Part of a small language model's weights.
Size: width 64, 0.576M parameters.
Architecture: LayerNorm before each block, learned positions, biases, tied embeddings.
Training: a variant of Muon for these matrices, 133M tokens, 8112 steps.
Each number is 128 + 32 x the weight over its row's rms, rounded and kept within 0 to 255. Layers, rows and columns count from 0. Numbers have three digits each. The size before them is the row's rms in percent of the matrix's.

# layer 4 MLP down (transposed), 256x64, rms 0.129, rows 35-141, columns 0-63
096:131153090111202107112091159108076124165170110173131118070125128142094141148137120210077135113098107110109145080160154115104145173150099168127116136131069096168146119103084155118210109140109155
072:114143150104148173161123118102167113111160187067151089152136175146195080178129141109118134082099106118145140171137185094079069134073163106115105159113123135148144103181123075120099077123111155
085:105213190127117099132081110146085142139080104122109122104111117198098192157117086155151145146172133139137137177139158186129139082104134122094073098106154115147117124120123065091079146155166135
106:128151182111102125071085138129156172124140138124141164114104152115229123199107097160077109092133119118198140129129156091123111096142143063128084153166144095163148156141088135121123115072087125
071:103143170154098133119148103123086126171151065073145132096144112157094097110204079175129154098098076099141130158092162202150122108092136188152120141123143165138155127163085150077162121156104103
102:089028113130173132141124142110101143160124095141134122089139083102170135187116110180119103065128177121159155049131139126104159155169100101122165134169134111127089139139121203125158101106141161
060:169112107084125058136128190086107133143132149124063131159081123145133142138140164135126151160132082160135143121188110138166112103046137081107098116085162093172127174121157071135167096095166150
101:149104080070121131148197136138168141107070079182111109151140134135120109052115096115114124114120098079149139122114124087097170066115146127201113135139142140213154120138143161165145145144176145
096:146117144139095117105079088125158201090136081132171079141154112122150200125144119144076136147121134124144080151055125175084095072122145150141159179134164153090105150122100118130137107209134108
077:129102181139153147178165071144125144104105148152069159110146047109113226119081140108152142118096141162126112123161120158152105092122064111132176111123081130108118139096157088083140153141097164
107:099147141090135147223114165101077131184191146118123097081149130093106131196165116156123089150152126149104152141053129107097131126183052127132122104122113091156124129104157106136157102098100135
096:125128109122143108114062055128151134165031160113112179151149142131187111072135108109102162115133176129167111125134091112161141146120146145123138117080198154060101156119115112137113106176131177
116:161119204100119165144160166141117127145190081164137096114148146139056087198162115138141078129121086104099138107121160145118111099109125112204157149093151120103161084170141083114120075143098133
091:127128157095110118132169116137162118055137074085095114136127111117183187151196076081142096141116152141124162119086124102101056162104147126104098138166155160105093145108137103174116168190146169
098:159129164080114161162050098228178149127116084099131139121030125128124096150115129175134111162154177152151145117114135140091131101102097165109179128094135135129124138101129110150128080149098096
103:099120152113129139109111094055108142130156116146150092127171092082068126138143094075119117150092094140183078166092086145165176167124127177173151179104161110133139150139150102137114105102159213
100:111113197117141110167115190089108124116096133080123122132144102129122062131096093125142084137177110148103094169155152074143151125039162155088194093169162166136120135147110133131182121113107165
090:112082092111091082173172123151119184130116062150143134137150090126227149125136084147088146148124109127157126091138134170108118153132135111092125147118084153155114071140223102151130136172122095
107:164170074080162071126128186150082122187095076092121104105125161177123112128119158186124139111077115182077197109165141133133106123131146132133167104149152080083149136131132108121160146136154081
116:146116121094116090138203107109080150115120159171094100203180188109172116111166103083065143128104126096106156164088124162119120093186157178100090147098138110157100124120109150103164130128125167
101:101134120104163111101135143142100144098116161151135146162150096096156192111204191107180069113085167152096131165136095104137116150118132109147045139117040153126099137135142142139080176154141119
088:107120093115134208161109085188106130088179106116133148132156122090121108146142167157174128105139186083085124170143116161094141099113137112126130096208104082130131128146170035109146090137126133
095:163153144114171148114167118119104095129118060158110127167173124076073104143110162118169112111162177146159153103095146065113162107120102166112060156157145137138129109167147101099054068125131175
097:128107121095142089123080130132124151117111113134164162087133107187176114127198120156148128088128193110160154080106164076125085097074169139155105125106195103121117093162117203129139090094134170
078:124043209077116163114120148125136174171111116139147090113131096097117113174116127118139091076073120224118170092110109183148123153104132143125159157111094182118120139149100092109133149136152119
083:118105053116082155126056109156147146103131107164101135142116153200096145125077075141172165073129102113151154137081175150168155173173102159088097148115178164130144106108123095114116165126104145
108:114166130120138149135097202108131074191145126129195105174106174145064162094141144110134153117103124059142090083113114135177150110112136118101131138128200151125116137117073134127063122183103122
092:106113148107161087103108132110057133174120159150133157179125153130134142134114068145152109112129163178164138065177153130177094050149072120100129077113107150162136192116097127172108150102156098
088:120137151154120147115140123068144093103141070140117123146187124118102124133144092148168122183081159061175119188170131122103125080035123128175152150116148155151126142111115070151144107077179138
097:141183080159046121088113134207143097142155117103134176173146114150111106141158152092195150128108117163098123119143145096099132148111061169107121128098146086102099152152111087147115151155078180
122:149141135122105141052120165153178179138092068112139095087136101203092097145099148100094144087130156152133190075094112129197124135171131118130126131144096135151198125095148069117124112117142152
108:117128163142137081183163120152098152119122081160157089182195117140114163142173109084088129159141114110124151128134105070079096144090088097134163107077136206095123185092131106131185116145110133
090:145097112118079158138131163168122103152089098177136160125103150185097084083111143129024082121166108134095127153121110131177163126119179123113174055162146125147091122111127123174150116118104180
127:101119152191123174070085120133147130190171083122142110167157118100130090144155114156144114130086131089128111078162125142045123133109140160165130144107164148064096142141163171096044151127137125
074:129105080109168166115104150157075135110141094116192147158071143149137160095133161117131167155134170105137138103085090155121211099137061144145109050158122147145179112099102115138099121096169165
107:147152090095098154012097100154127118127142142142124129186134093172112133135149162119226132128096139161141126054127132147121116060077190156135118131152088121160125149112125127147123146131145106
114:144152116120116084094090110146117113082150164123113121073146036144160133156198123110066133103139177162133083112114106080125171164072170122131072166125122157133150157144106129139129196124156151
111:139071116127140171136160131117113095112126112173116190113086142120070150138145148146146111118114174154074088061155187154133098126103126070114165133163116098165200076167176109128081107103146148
120:132090102120125107099123123133123116182185145044088127136173138140103106149128092134150214126091113180177096112177128127120105110147116166120083116082149139093096126123051192135146173130128157
104:129138077133100154138153092157179100156152219114128125048136152200142101136191087149152111122140117100094123128086070130114153089132174125139084150125147158137125099116091098097124139139082179
094:143047128115155127088153085168092151114105144182207111139150139114147142097151114098063099079112127180196117084121135166137114159111110128103146165115109166134087084185113090138119162145134160
111:124138133142099117119161131102138140154117111149156080127180050147125134121122192092091152135167115157092079123109098123084162199139144139155124087058130133066095090156114136164166205148116102
100:094088109098084140120152094117096055109154101189116111130115121172153114110136137128153181081117136105162168170108158142125135160148113132147042113106106149136100169132162106184109221118147166
091:105168113089147101183080149158095106136103129105151065143146129138150085169146120110184152082082161159115121109162175081139122177156140121155064046073117116137113164137169158154142107157143134
097:134194062060129127092119163090153131148102112126158164097163169098115110117146143125126176145132067160182074118101084125149105171154137123132192141146123136147162067129115114077122166173091106
082:185129092194084094206137149130142116115126105109088097089142105127157098130092153200120075099141054158126127143137158096061165136113129149189111171113136156141112116084112134125136166119136164
106:099098088128098136129113128101122063214137161148155168139137173140120073141117080102194069153184153104112189101146165117081150185130133111083115103116143154165155113141079113122139111124099120
096:090136160117078160148107147079108106115059161128224143158058144175103112133099142059140141094120109164123115144111144101198145128101100105188166096111131121121138130112159149151109108136129180
113:157107178129106129108095106097112072123158076154113156152151140077126132119150066123163137129113097094135157139126180144069125195129097113068196169133187168122094113132162149088120139153079170
096:123143092110143138193162184180147185133104167127180097105110142101152123129140149142163104063120140165145099069134107177137122093174162079096121065168097086149142099168134108143120124068113109
122:122184082166102114154106108096140120113107178090131123194198110126143149131122079133136147159100116135086153151201089092122091135140139065132102095122125099151148113087116127153115148118233159
116:173100111075118142104138099066088111137108079114118108176107132119140124130119151129145103071178112215126056170152158096126133136176121137107132118124154097117159122101128106160089204160193150
066:103158134070117138086118161117137088135138170179120166162110086141149159133031170094117149108159087096072134106125083190192185111104162080160144121148114137159140110142126110105124158107126096
122:141141063135123143155033124135107104147130076137151141128145182147158114140150150121081106165201131093130145110133095081152140125099172131148117120169154155122101162161124141163067090103124038
095:074120179139067175141161152134119093190139184125107127115163145135118118134138124128101169139078115154074059170179172111089117084065154101136086108109142161126147151180140146147143098119083108
103:168114132056177124088137156076100101118123156096178114103183150125108093055162181175152103185117119113126142122157089100137109123131176120150144106137178138164077106126084087137148172137156096
092:156145072108125131152086110121052108138200152059140157128184138140174098123152130175151147115108142180112108114129089109121149070117180182164093177127130178107123105091134114076141143112101141
108:146168211132140081166166157085168161163145130108146121139184154126158127161114073123131128127103109094094140112135112110096127060132086132139101060170144099082124162156135094129121093127162047
111:119130077181120120161090153109162116161142106136047159083139157086106085116110167151163078143088150150139123159200140142098153087102111195112104096131172125132147150085104139114192145090132153
090:127156134117119103106118087188123118108133133116085184155111176121145080189084162164160076173110091138141124135108124072168160118118076149158205084164140120126120148143184123095102088077108104
116:170123158115122168202109155126094079134143137151176116075122156106164108131100115053113136082139122143114139114140119171082080118131133053122105099126145207139119175181138147110193095133119120
082:196141120133139119099122146135136168120122101079120093159111092103148160116097116120057116128120115163116193182127094105153199108105110187180180155157131126114076152053104161084130119134094146
095:080107085143117099165198146079096136130091097173083116147134048133153117135118136112146114193183113166138166124091165154124120145149191137106159132145100143129070116161121088097138106186116085
088:143148158077168103145098136056115098150091095140177105113084128105101145152130108119143064067106079112126153137199066100162154153148208164122135127114182114150158127155118104158148147144126103
107:117115112106104102143107095132119070201118116108121126085058140125073171190159139100132088123149124135067133167119136085095120146148140081175145156146112088128126205134151161150183156172156097
106:127113139155121126054121139080163153145070110114123209099178133095101104117128113206125128133104157068176147116166132132139159097096112136099106119165149127197117136140206122097098125106131084
089:051193199149129098144126116090102097101130198155139160150142165169143154103131119159154171087116113112176082079143132119090080126140104145122152088104147151144133090106179104091164081114097128
115:111098092145112145108133095124150169154103139123121190115164067113092136142077118140081065169161138121143142082122142123075114185099080118176147156143167155158111111132119064170118208138090152
097:111075162092109160131135097131186120140147170096083107094149156123091165095089136091146161153110152111140157156079093154137042208114110134154128124085073175148097101179105127164139150150125133
052:100188108133102107140170119154120093158144063092161141151062109179120164086129102148106094085190124103114149130134142110171120168111172171181185142164155129139101140143124104087070070115112135
097:094056181129124132102161128074156156086138121136205137145109129138163126104100087136141128094163109137139184140051156107102121088116157118120147081095116103178149127158184174135143102183098086
081:099130116168150115070163132160101078164114118057145118171134175164112107112084141124157149109152173138128147134129160162122157117070134141154115126156133156105134111061168119153069063173107051
103:145118141077153096184123102069160128090142097120058119161176138111159166142155082089133130119074140151146093167141111110168116088162137130114067140094136042125169112151124141167156176170125138
119:122087075173103159143132065159197161107146098190079176105158167086134122127141107155115089185108158133134132106115101094137136164115097123136159170149098146058098109143149099096112194131119098
099:133179083184185103150056142116143071124115101076150159138141069156168190129187179159110095084148150151117114131106087124098130104098173165092139132152135111078105130130118155160093131140128152
111:150088101119132174160202138149093117204135127106137225111125076087123136088123139174137163126112090131152139041176122131120113148110141112145145098166106138089148112130142146085125119063136124
097:116130156130105107122098031131084142159134079138109154105096147192136097168163131133094167113170112137120119099184133148084110051143149124145135105121124133116186145085122159184109132122204089
079:130149197105138113103157107156105082162062183128121154136085099050113167182152178075147116149112101135136098120124125141180080162075158128125109105122071132120152118168115105142169116124183138
082:165154101111113108153123065067162121124057151145150153093177199155114150117128133084106133102109153136103118110142165121152200133096173065070117098094142126095131099158169117157182153102130113
093:072104133123119088056107123078129131091185135107128129091152143154112154142133187207193118071121102119154164140137145162120117053162165102113166099117111113156097094166141132152107123169141089
107:186151123130213115157148120119156115134108147037155100170139186128113154111135166140108136123129139195126118132117139074111121109138171096154160066182118083093103132116160091135065101092112133
079:126068099169149155133084147093087105164163111161095141076155132091165137104155125122136108135191157134084132089152129152107071211121158128121113133138084105133216141095144099160151146105081150
063:114066116179121115104149109150141140137195179192097102124111042140152101079197105152089087135164141085152120148140126111089125105155160156123101110138112181167108105123091141122079144164129159
106:145157129133077134160156128119170161123068176149089114147116124139115125141109140057109114077100140129113098136110074082088122148137146136184140149100174148098118065128156186184101101078183181
104:157124146140084041140114113076110098135135175148103151075145114105141187161172110120217142093103150158120180154099098151151155132170102118167125105166066082137110168132110161115116120099149121
108:150209164110128128204142142151137089109116135087123076108181171102140099148148092138111120175141140160087120169143135080122133154024159133117132144114133089126121109144154137091114066108137179
100:087153142096133141137101133098105121209099154130167147119151157112070120115086112091128185155137117078144163131042108103187166142119094070176144160140111079125165089164105148131134138161137087
099:078077079109095164143109153115142159154149182125140157117144136131149116114102120103157122141125089053191148099124122126096123181146172044096145179087141125134108150092083180088088134148155165
093:110122098146144147098107122127162168134146171104134123211171108137148193083148127136157123130143125160124108107118125150131119080171192130059065128121161167124081052125109121136131184140081075
103:094170092140103164103129168116173128159128110119070097142158084123143105139220148113137121094094145133103132125082143101047161152114149081139140136060144105164148144152097113184120172171080132
095:139168095081158096166133161137158164132145132058097099072192142113172150113169122116116118145126076167110200118109113131068165085089153089142157159128084121177083131107134148124159141159151094
106:079133183078096133209132129141133142128072165190132065092151125146135116104101168084092094155128101149153119115127140162139158145087107177078161099122142184132103115167128133099170120142060145
119:151125171116125136129080109175127191160166067139115183164117114162076168141105135153133133098136163105086172103096097086117134099125128147142122149075191185107149099137113077112042150145117116
092:108139101171121121081114132105157143119134109138173109103149157113122113037126110157072178082106089096198130140176094112148139132101149164132101111089201154134100076115095150123165135141167191
083:117071178121168051147116135162142086142108105116133147169132107192118143116186088138123134095172131128124112078098125142083153174174092188144094118131048120077136126120151092153105115176126132
058:137123144093142128159118164061156070108155172115109124141107081195109159146162024151090149107080121141136101149103092131176108123148111173132131164108108169120099116150115161117138116211138114
091:102072153134172128115104128123139086175156156115111069115137218075164172118094152133114089103136130087111156173173175113111164135143136134139090123150145130065131155088075194110087114156130127
098:167092095064130144116110184127184161117146115097111148207108189093184152085133115124074114115132177113137138103109144134075098148147103117104130171146050144120156130148096153105100155151149082
108:194124070113187124113150110097166143146136138136135135073113107092187194111183169070138129076179110110141123154134138108151075131155091149113091167182147134091142144096089132131140071104147126
096:152147146130057165151145163116091095109160125130159159119169170135151111131146149136167115158120161109127174107156111117086178143087095153119110100096120128119038077094159164105150051085178161
123:132144076135116140156099122166107070120101163091129123093123183089105114108070123110086144075129170121168121101168132170166163098094088196129119119144125124154133144146127102115185129181139224
109:160164151087167106138118138149101156107121171068147068134129147171147146161190133114118178110130128184110099130141122124159122122145171109153099073112109158127090093082141090047186094064122145
089:159116063129147119153114197147095097131142158121118104077136168164053122152103103068149106068127196140135139150107155098130108120163176098056121132140180093136162144085159127148136136092156149
087:166121123061148204092111138113143109199141131117098137130145187164119098089130120157048135144102080135158132149067129117146146162096110204189136132132115152130117082092130162108112136091106143
102:167154093047171133115134121058126105076168190110055097113163129132124101118160137130186127131141140145100096207157106179113130130130157083094126176089100117133140143131142180113159113127111131
099:125144114098106142122125165136121099167115043129142098105157097159104069146157200122125127103190113139150114163119143161123104119147133169175087105104172208148118113098097135080118176061094142
090:132164150130128085160063180142151194085151154134144142191128090155172111102117075141119115077131143113160143091105135109164139094088123079088145074182108120078094170170145148114133098174117129
# layer 4 MLP up, 256x64, rms 0.287, rows 36-142, columns 0-63
089:124177144116169141134115113137159166156114143140147094144140118136103034142131087085125052119176176137175074121104146143136128118109168075112105158102134189085150152131141132142065098176074131
084:135113089147119116113101200156138153030152139109106035143145136101125087088113131084085162123116164107129173144128122113091158079167080127154139109203132167146130138093142132153145146140158106
106:120154093098106107073103147108171170069090125171152140112153138115098157127147110131134200110130133156098118083180115150108154089153058097179085165170112140155135130113124152107198166064122150
071:182116081118187089146136130163146119088064104155091089112072149153117136118103181107092095181161176151191169140101162125131146064126104114175096083108144148107122168096126137158102108118119096
085:101154116105148108139160093080103143140147114158147149164162080054088143156102144080190139088131110091124095148194126072092149097151115159091161150143141118141088135144157136125219113107155170
061:095175142108134126133146147112134138137157086148138136146087090167142146171107137137137133106135075111153127136084034098133095119060157141110139110069096093118092210110185128071189164125123117
092:139175165162188137118138120059097096112152118123130082098173145126120126174137205136130109110127114182164096156170082112144146097121122163167126088123127154103052157110140065103113104079106166
098:105133065136162187142117144066162103104094146127161129158111110144101132109081173113071092089123102138166136132158154048151181086164125099127097147108088098136169132127184163136069145130173135
067:184087114093111164202115121138100097104110116126135164151139167115149075081112177140060159139107153112128181128146109105106148135139092160058153050145108096107109133162112134145137188135128184
102:080150140111135128187088146083149176075158120115092195173096136117091173150141203141136078128166107065171172128141119120145168136087096089133107145093094109132136119109088096135137130083131087
105:124192133173174052120169142132129098132127138105124062141138092070070096115147096178171103166130141112168079147172147131060147128122087122097142154125155139083160117103087160131146176104135132
116:061056125117117081098121196133182168132129139111090120129139109090119127136077136160148146157117133164065060161151147150122151112120116091210120136157110117124116121154129120134139157050167164
093:161191110191117094075111167198101157094094139143199124135132086127159166132166129108137088165203106139079095128153115072109114131074116115127136147076110103127143142137150133111082134126085127
104:097156084139183056116162150092081102101127124133138029135117121162110113143080133111124160108177109143160123102117104071145131080191149133159098164158128126146175096188116151123140095105160129
119:139136098111119189079078166122177121115089197123131136184149086120092153101099133100110148118071148159179112095153101130133082157181123106188085173098112119119097135177151111128116196140114113
098:092147124163146154156119135110113140112085118139145141168117159187084154170154076156082130107140077129125087120174093085068147119112113112118118166220167088145174149089135101077188120144148147
092:114164119156125066142122113112077125061077178192079108158170120121132164132079164110141127134186152152143161119176108147114160142116084121074129130144151146132049119172118117121163063152135117
109:144102106093127108168193158112084205135060122149123153081145122147088137179124131126134141123109107070144148136138149132113101088088123114183147141190169079109163150125160118047111085103146110
112:138099124091114186104102130128189134153073115081155138139158164102118056135186101109153107158109218153079101118143172103137130167130141116108136167083126168161105102093091146123106164080150151
092:094140166092100151100139074074182189129145120147075171147118088146111148143116176112134147124059134119127151127092118123114140154122114123099150149153087124188203158168097140135085076070173110
095:125146186185102110079126134095191111109125092125116128105114117107076167162153188116125073138185109182190135140122113111151093145143096121134081185053157115118104135085160161095091123130133143
099:128150169144128119173081080080183164138116104150145173121154087162119139201118088144074116190118146107172071120117119093114159166142095155140102094153159146072119129153134161149124075116064124
100:142110159168133180101127094117179094124122182160075104111056138123094167164094175133112159186129127125114106143144173158179044097154098168099142118165145149106148117167085120079131113115154116
089:114126137126162197176110170128085142138133128146132127152181148125107133122075125123168121116144071126106124111131055057100159118175142098055147130121103152169081157133155120078135127096201081
095:146139101109123127130157136105141137088094118115109136122085069171153179183177121111111120124132101139084095158141164181136150097078206123059132149097098099130138182198103099081107124103118177
113:094172096177089118137128151101192113110095106058139157156114100128156141139119124136176115097177062109098124199129121144117153096101142107045157109162133124164117189129111112113158132199123126
089:112105118144031087128155138113159107074184090111111152149155137152147151145125146160137143145187114111109108091137182152151150129124099115072146217129121100156143146129124035129155135149091101
104:124150144142147155189129117147075138111148135099150093066112033153151161181167135153090139189157147112098163094120125097119117172132095127047134111154093123148103157105150153095101188108132144
099:152136152117120107139162108130123136125106118115136176153162092120163162146142140061232062125072145094156127194091126060146097136115128190133066100122126091134110141074142097146127152120135139
118:153067145121114156138079079081144117087132100117150154124131133089171115076152133158087108166083185127155130148079141107165151162108120076145084187205103110122132131134140172137200127092134111
108:137177089096165157119100103086161140161123169098114143110089090165141141135092200130127168129089150163163124118135157171220073071134124140113120135166071066106140136090116102151099107144119108
092:160135104045138103115129122098142105162109136158130103092136163114101151147160109169124141142074183153138076211101110134099144143159161126090151159101112029141152092133110134191141176145123129
129:136161191142153136084097129112100150133176071148134111130122078153110112171128151129129095173142054063153137135113100168067165132179116159170052092154110076107112120141132124170143143098155137
078:147136063093111182189120121138128153128125119103175099101110133082125072086109124140129108129164070083118162133120141112082129197171122135114102218137100100109115147123115110171100159121207119
099:147166135102072155085176105101146188126141144184149085059149150142145175112162116179172116098082114081073111109111093163079156146102104161143136138154134079095104157115126125182123174129125115
103:125131091147163122122101130068112124077176157164124109132137136161110173113069167138100139151107074139139120143140122131091097106163181127118212021117164123072193111126150119109136128141135112
110:131172181122123091082087134103090172082112106154113115169165107175145110137126114106102130158154123140151132163154133108144091118048171183117185058101151169107086146070132154181115141100132105
134:110077116106104118166123140108134150096128130060130163135130162148121191133114175122134129142115065143091132164085122128140137110139180143120086128178146055210128139165155081066097179176140131
106:132169125140117090099125147132108101082072100067196141062152135201111141122113210147149099144172084056169153114135108131096118103143155116134145099144150123089128158088117122164108152158164126
088:172146068143139140172086112144177176064095141167101132178117113162146100138101134139153116056101135148169082079129160122121114133163109178121135118119166124036117065152149113113161125133154109
114:097116131121142187123140153168149167129203099121123115090137062173147105144121142073147140175141119087099096191105128117124150089113129130078076097107196042097137135126111119137155127120176153
101:190088106094142134069075135122160149108092172062138111124104115162100216154101120124109142102126155084089096159121119124114127097196136112166169170145168172136123171157082129097131161116114124
088:116185111120180095187159111063127155158133085121167174081083078083138147164083136150122130116114169136119158119114133056089084128117190119122181103153143102098112105136138098128175158124147164
097:128048163110123173078148109116125166098104085108105154123131103164077120077118130137109117178106165078123101121110157105102102160095145108124157168172074197168179149097189135135137140173111140
091:086085191097202137079079127154130143133148150108133140158114130119067158080123167139151146160070181102084153114174122133185083100138113113144154088135088125111121114167134168173119147098072132
106:169148108178083175121106133136184143118097080136093129097146118153093104140159181130080139190073124175108148122135123140089109144158128117140081176105056099107158124143164098085142073191140148
100:196148226138161116046116157163133136111129086129150064103111153146123139105119113120141134153072149143146151132083126126119144107109103158170207134088076102144128117123110090139184143092105109
109:110135186156167155169093081134119135103125109082170102144084079164111092129141088136071159142157120138128123136113139102093083139143140107045214133170143151105137195165151134139158147098143089
094:161136172136101099056073141031108136102092150076112210139136131197108173123110124148135123163167106165152119146135142099141119091124157168106136162101147128130082171082161136116109135121100118
102:126091092134093108190090130135132141100100136142040086158166112103099114118114155181140197153144177081130061123153125146159115156156088189155123115107152133115125079118105080125143175144088105
099:078133125065123159170126115137095152103184108103106131201146152203087107192118145119104149146071145123168120158103109089131099094131093137150100202148135175155099120169133118136103082097147117
069:100127107155129155040115143098101143139137104118061131156142140118128118066120177120130145151081168154123123102130195107132113186165089168087135121151167144097203104165164113094105143146092071
118:153079119180131155158110081088115138107192114163110106089147147119114112066113157158081169076101142144154099172111124122099067157200080173131119169121147110096116181128168095164133113131118163
105:122178122079162117080085113119102162079180114107116106110131106156211149109064177107112093166134094182139124170122151149157148155154099166098111149158154145079153079163109094151108124144130077
095:063109152122099184141154180098140137070132110130061123191118109160184157161073127144123121155114168118099124114106120130162176131090078053160091126136136120112144165174103148131143107096101176
077:150183150118094128105157114139151140133141113211133098109097115086178116114107126065167167127169085154148056127114119072138164167108172071114152119122178078133123153135140060137126113158167112
113:054161090167125093137114108109158122028097169178131104171144096122122159068149150183119118107142152144151125120141084171110136120177115099072080166165149144168124147112154108156118140093107146
125:158077149188065158116135157090111121131157160142110142140091142152143088106115167081071174149141205136100129107087123109143103116072162085205141129174097135102146102137128069147105129111124090
087:121123184157158109107160114122110116148118138092108183158187102087133157177089164143193103101147128099093105114101109049120102113142126146121136038132073178100142162180147087107149136152126130
101:126144078088116124129139121122155157083117090157131157135150150122135105131115163093100120122083178114188089118111144103096140119065096119201141147096136224160164113186100093147159085103175091
081:168155075090138150137147078073074108131112152080125143153133134192099087159133132169157119097184118071106099126112146143176096173104129116081082059126145085142150125166171160127136122154160164
099:126153156180149064166095131100083112070075123152085096125161153150102143096108176100155150174171129152142142105194154131164164134123126104084139121145090120069123162093123162135080118199143146
099:135119143135137199142114107169149121051108124127110122159103140147125051139105093118053154149130216076189128106095160096142123153121110145131138155073127135111156156145152094104167106093117178
111:120126185157162099110151168120214112038126146162103144135121133076168123143116107105160111136132117127138162126152117123128118100125095061185072157159080106145120174165072104114157084161107126
105:102156161123159143118154110124094131110112088160178111158099119109131089154144159125219156095152112095148122136163144129126147142140135142094067139088042096175052107125168173065144147116164131
079:145114110186119113123130152146158108145110108126173133163122104080146181136067100082062072181143110092193150198129086106084165124116126059133127138151113130126133152121064126153124132141172162
108:121125154133188122073233134085175103161117095094112084119112153107091113121151123127127115160101183158099104139111166130076172103137104131067151154146076160154116149172118131175070133133129115
091:163137129135141132116086178127116113136123099068180102121101079161148101136099131158089109131152076174139083112136180127090116143131173090172196157103165111073153116208123096129166126065114141
061:141144125166146167109119137125154178072086094125181165151184107129092080152133149150201118120060136140125121095119145098117122157077154094131087076138136141130077151089146055164115111079135163
089:102120082136161222139126106150140106126088081143108177161112123163137111102147116158122154137103150125206069103149074168112137155078127072127080099114116090171151111155123086146124173076130137
092:132093109078144163162111154104094131095189099057095120124137108041137175136157197108124132188137138170127112145103156124173114167123130121113151120089084142150158124147173081117141196126161117
108:118078155123128135087104145164151147152104083128202151134081149139175105157097089156106116167101189151126181106139174122085160133110181051134156135136099113123106094152097105133055117082141112
102:143204156105108092200125125123117170132087159076148103155119146148165181162135149156105114120113096152079056128141131127093152122078113115155159160141157109185080143091142079075158100091131133
106:128141170164108122119111134112156120076072184144136137131122147189124173139097103114089087128126177091164096167068137145096181134119103138140105149094120077108180147079101063175145127095142189
121:132126118117184161102058148147101138126090105100138138191129127102161118131143141197134099132101138124074072093195149127099146076129154112162078173144072093195102141162161144129118138117179141
097:114171080144101078080115083149137167073109077099137093125136100139111109173130110084103149106170137114104088081134162098100147082124150166093183155139173163146143120190116121126159115181155191
092:144187115093122129103104235120149081167140072097173116125054130125110122127093173117123132171106152131101148142085194132135152108103171138150124159081095147133112126173097100137075139150096117
102:157136139108150156135113169133183099119131091124154119112143135128152122128079137077117066102180111089084107161143054095105162091160213127179103211131107083110121173149145146148162124125132136
098:139126081119142121110148120195175182099130107111130166159154141135143183126106109152063156207144111075102120127084063085096109096082130171136160178159159132124101130135085134070167124116122125
102:097102095145132164088083085117138171101119122159099128178130098162153173119130141142160154127128108088097042114081179085124195119181110140120127150143103141073091162134110154124171138136097202
084:125110138210138128148107119126100150138130114152125185194109122114119081168179161112120103188173125161102099107157135086152063127101136151130156126114090128157141079110124039127131059126123175
071:133153101119189122121120103130114120131164090123196084098178126122078096140198143112193130163109151165161135164128105107150099094163123072161123090137132132107185090105161130154058133149068107
119:098157174159085115127101116071137140171101102091074130119120166123153115145104124174214080111090105110130162185156157149125098156159090186096160105136101117090098138077128182131124173133150091
095:109139170086121118139154100115145154074133071165087143150096153133124141174110142096078122217121158062163190150082167118110179115086145087139099162186118121135139125133122120136116087119186117
105:162141171133124124094147220169113158095151109135095079146190025119173067101151143084129116147096143117126126128120155058108139132114117143113154155160181154139074154135134126136094114116122135
100:172148159092137140105088160140104145112089124097126170139125098095155074167091076140115180171141150106140146159150180055130102079082155119149099082141139138177104159097140135088209121095135149
094:149153149131156100175149094081074129121117134127173128076073098166148136166072088173123100077084149170166129170112148146095150120135108098060166141114141122171066137191143097118126168122154119
098:220092114145115151104132144083176118124062114125102121171117118152139135092106132118081112126123164101117112129163200163109161140074168088127128105132131056168129178130110155171095116102088180
104:126065162107086094133093132120164152065064171150160175171122155088112090173143147152150064133155124169142101151092124148150132115102134170175086123158087137130098158146135112173064099162110119
108:131086164197136167112097104102097124082130133120134100152112126101183110133066128111155144183193149095167104170112103127144157167149116150149091039084151105129134089136164169098115082095140156
106:161156169105139145170144140147158098083133061127165097112156097144119117088148152118135145101086085136143133134130156164107148117147147157001083123115190077143119109145148127083111177111171115
108:105166093070110141127125107105142169077157139097153060123162165142139135142128139116107091165148126123145118090120077105144091152099133091194128157098131156131077103124099168160163209105166049
109:136140117062099116130125144141123181120093110140110145121132133153164191171072077167166139093135156131180122171179116129116113131124155112105071135095121167151161124039124106095165182131139058
084:127130143177128148119082163056120100162166189120150115117132121118117164105097169144103069125094117073153108155207170139118132170092139070133141164131116078116088145094114161108150106072174150
055:163104140131157140100159148133142172123119102092146115123104153136086111063089153120219113132121177191125118139122172153143136146132149056144107103107137085155221142145109103104172126076092159
089:152137149181096177170205172101112161136118113110179140087123086134127085111115171173164135149145103103093147122138099132126129134146094081133105168061107108104113053178175113098100115083154116
091:164136161108065141143103143182150147172128105191148101108125183113090086155133090090104111185074169118135153079083119096092152132150125144081144099119183116100129113160050177129128153126123110
101:168104068107177137117155146082109094059106063160117138170149149148168165176152136125176154069099156133152112126159138123180117098145099075140170150154093154091078134135158154082117147152129097
090:104149109146104136118127092056086150136102156156164168140138120134109162119106137132159177116079153121117092119089164113134064097123127096177069149173079149085213113141164179082155152138158143
115:149113154103138093150202100141098157142088147113102119168177060105101160136174124153173162176088105141137064167118059112098106114132132080102156148176160121153109100128126144118113180159170092
094:129145050141116122160088137124156140098119112158114091198146066117126061080109110104154081129141166073129114155102145127144146149132127096130106145070118124203115162144167180179115163099160097
086:133160121129159114050155180174174106101134110159126127146067116138120175119067102167118143125127142168137098124110112098111135097124078099146177178100128151121112210201115103140120178089095111
084:152105164118109235154123126116125181108116160163127110156130093125106098074192163085134110111083120116099143117087130107128187095120138093103171164109165166134140141146129136050116152077129087
107:141121103146138176090114119123143126093167154127187114135130084164148148119095139104109145116116138099140078209140034139128129109108146059186117148156115125157129174157147118102172104037115123
099:156160117119143145142185166125169171115115076098127157138119074183162142160178147049118141121099121092154086150210123150102098085152129102121069144170090124131135143080157086107148119137096103
086:129164123122150114083135112104134095138048146146114092080141126114185090129151172139057158125134213145080105200115119149090095160162099186123121097120100160135121131159108069129141126165133107
109:135164134204116134140119097138156150049092135162145130148135107153174170095147075175136122105098124092175087064147093145085169111116072132101150097120168110114149165090150129112178179095142120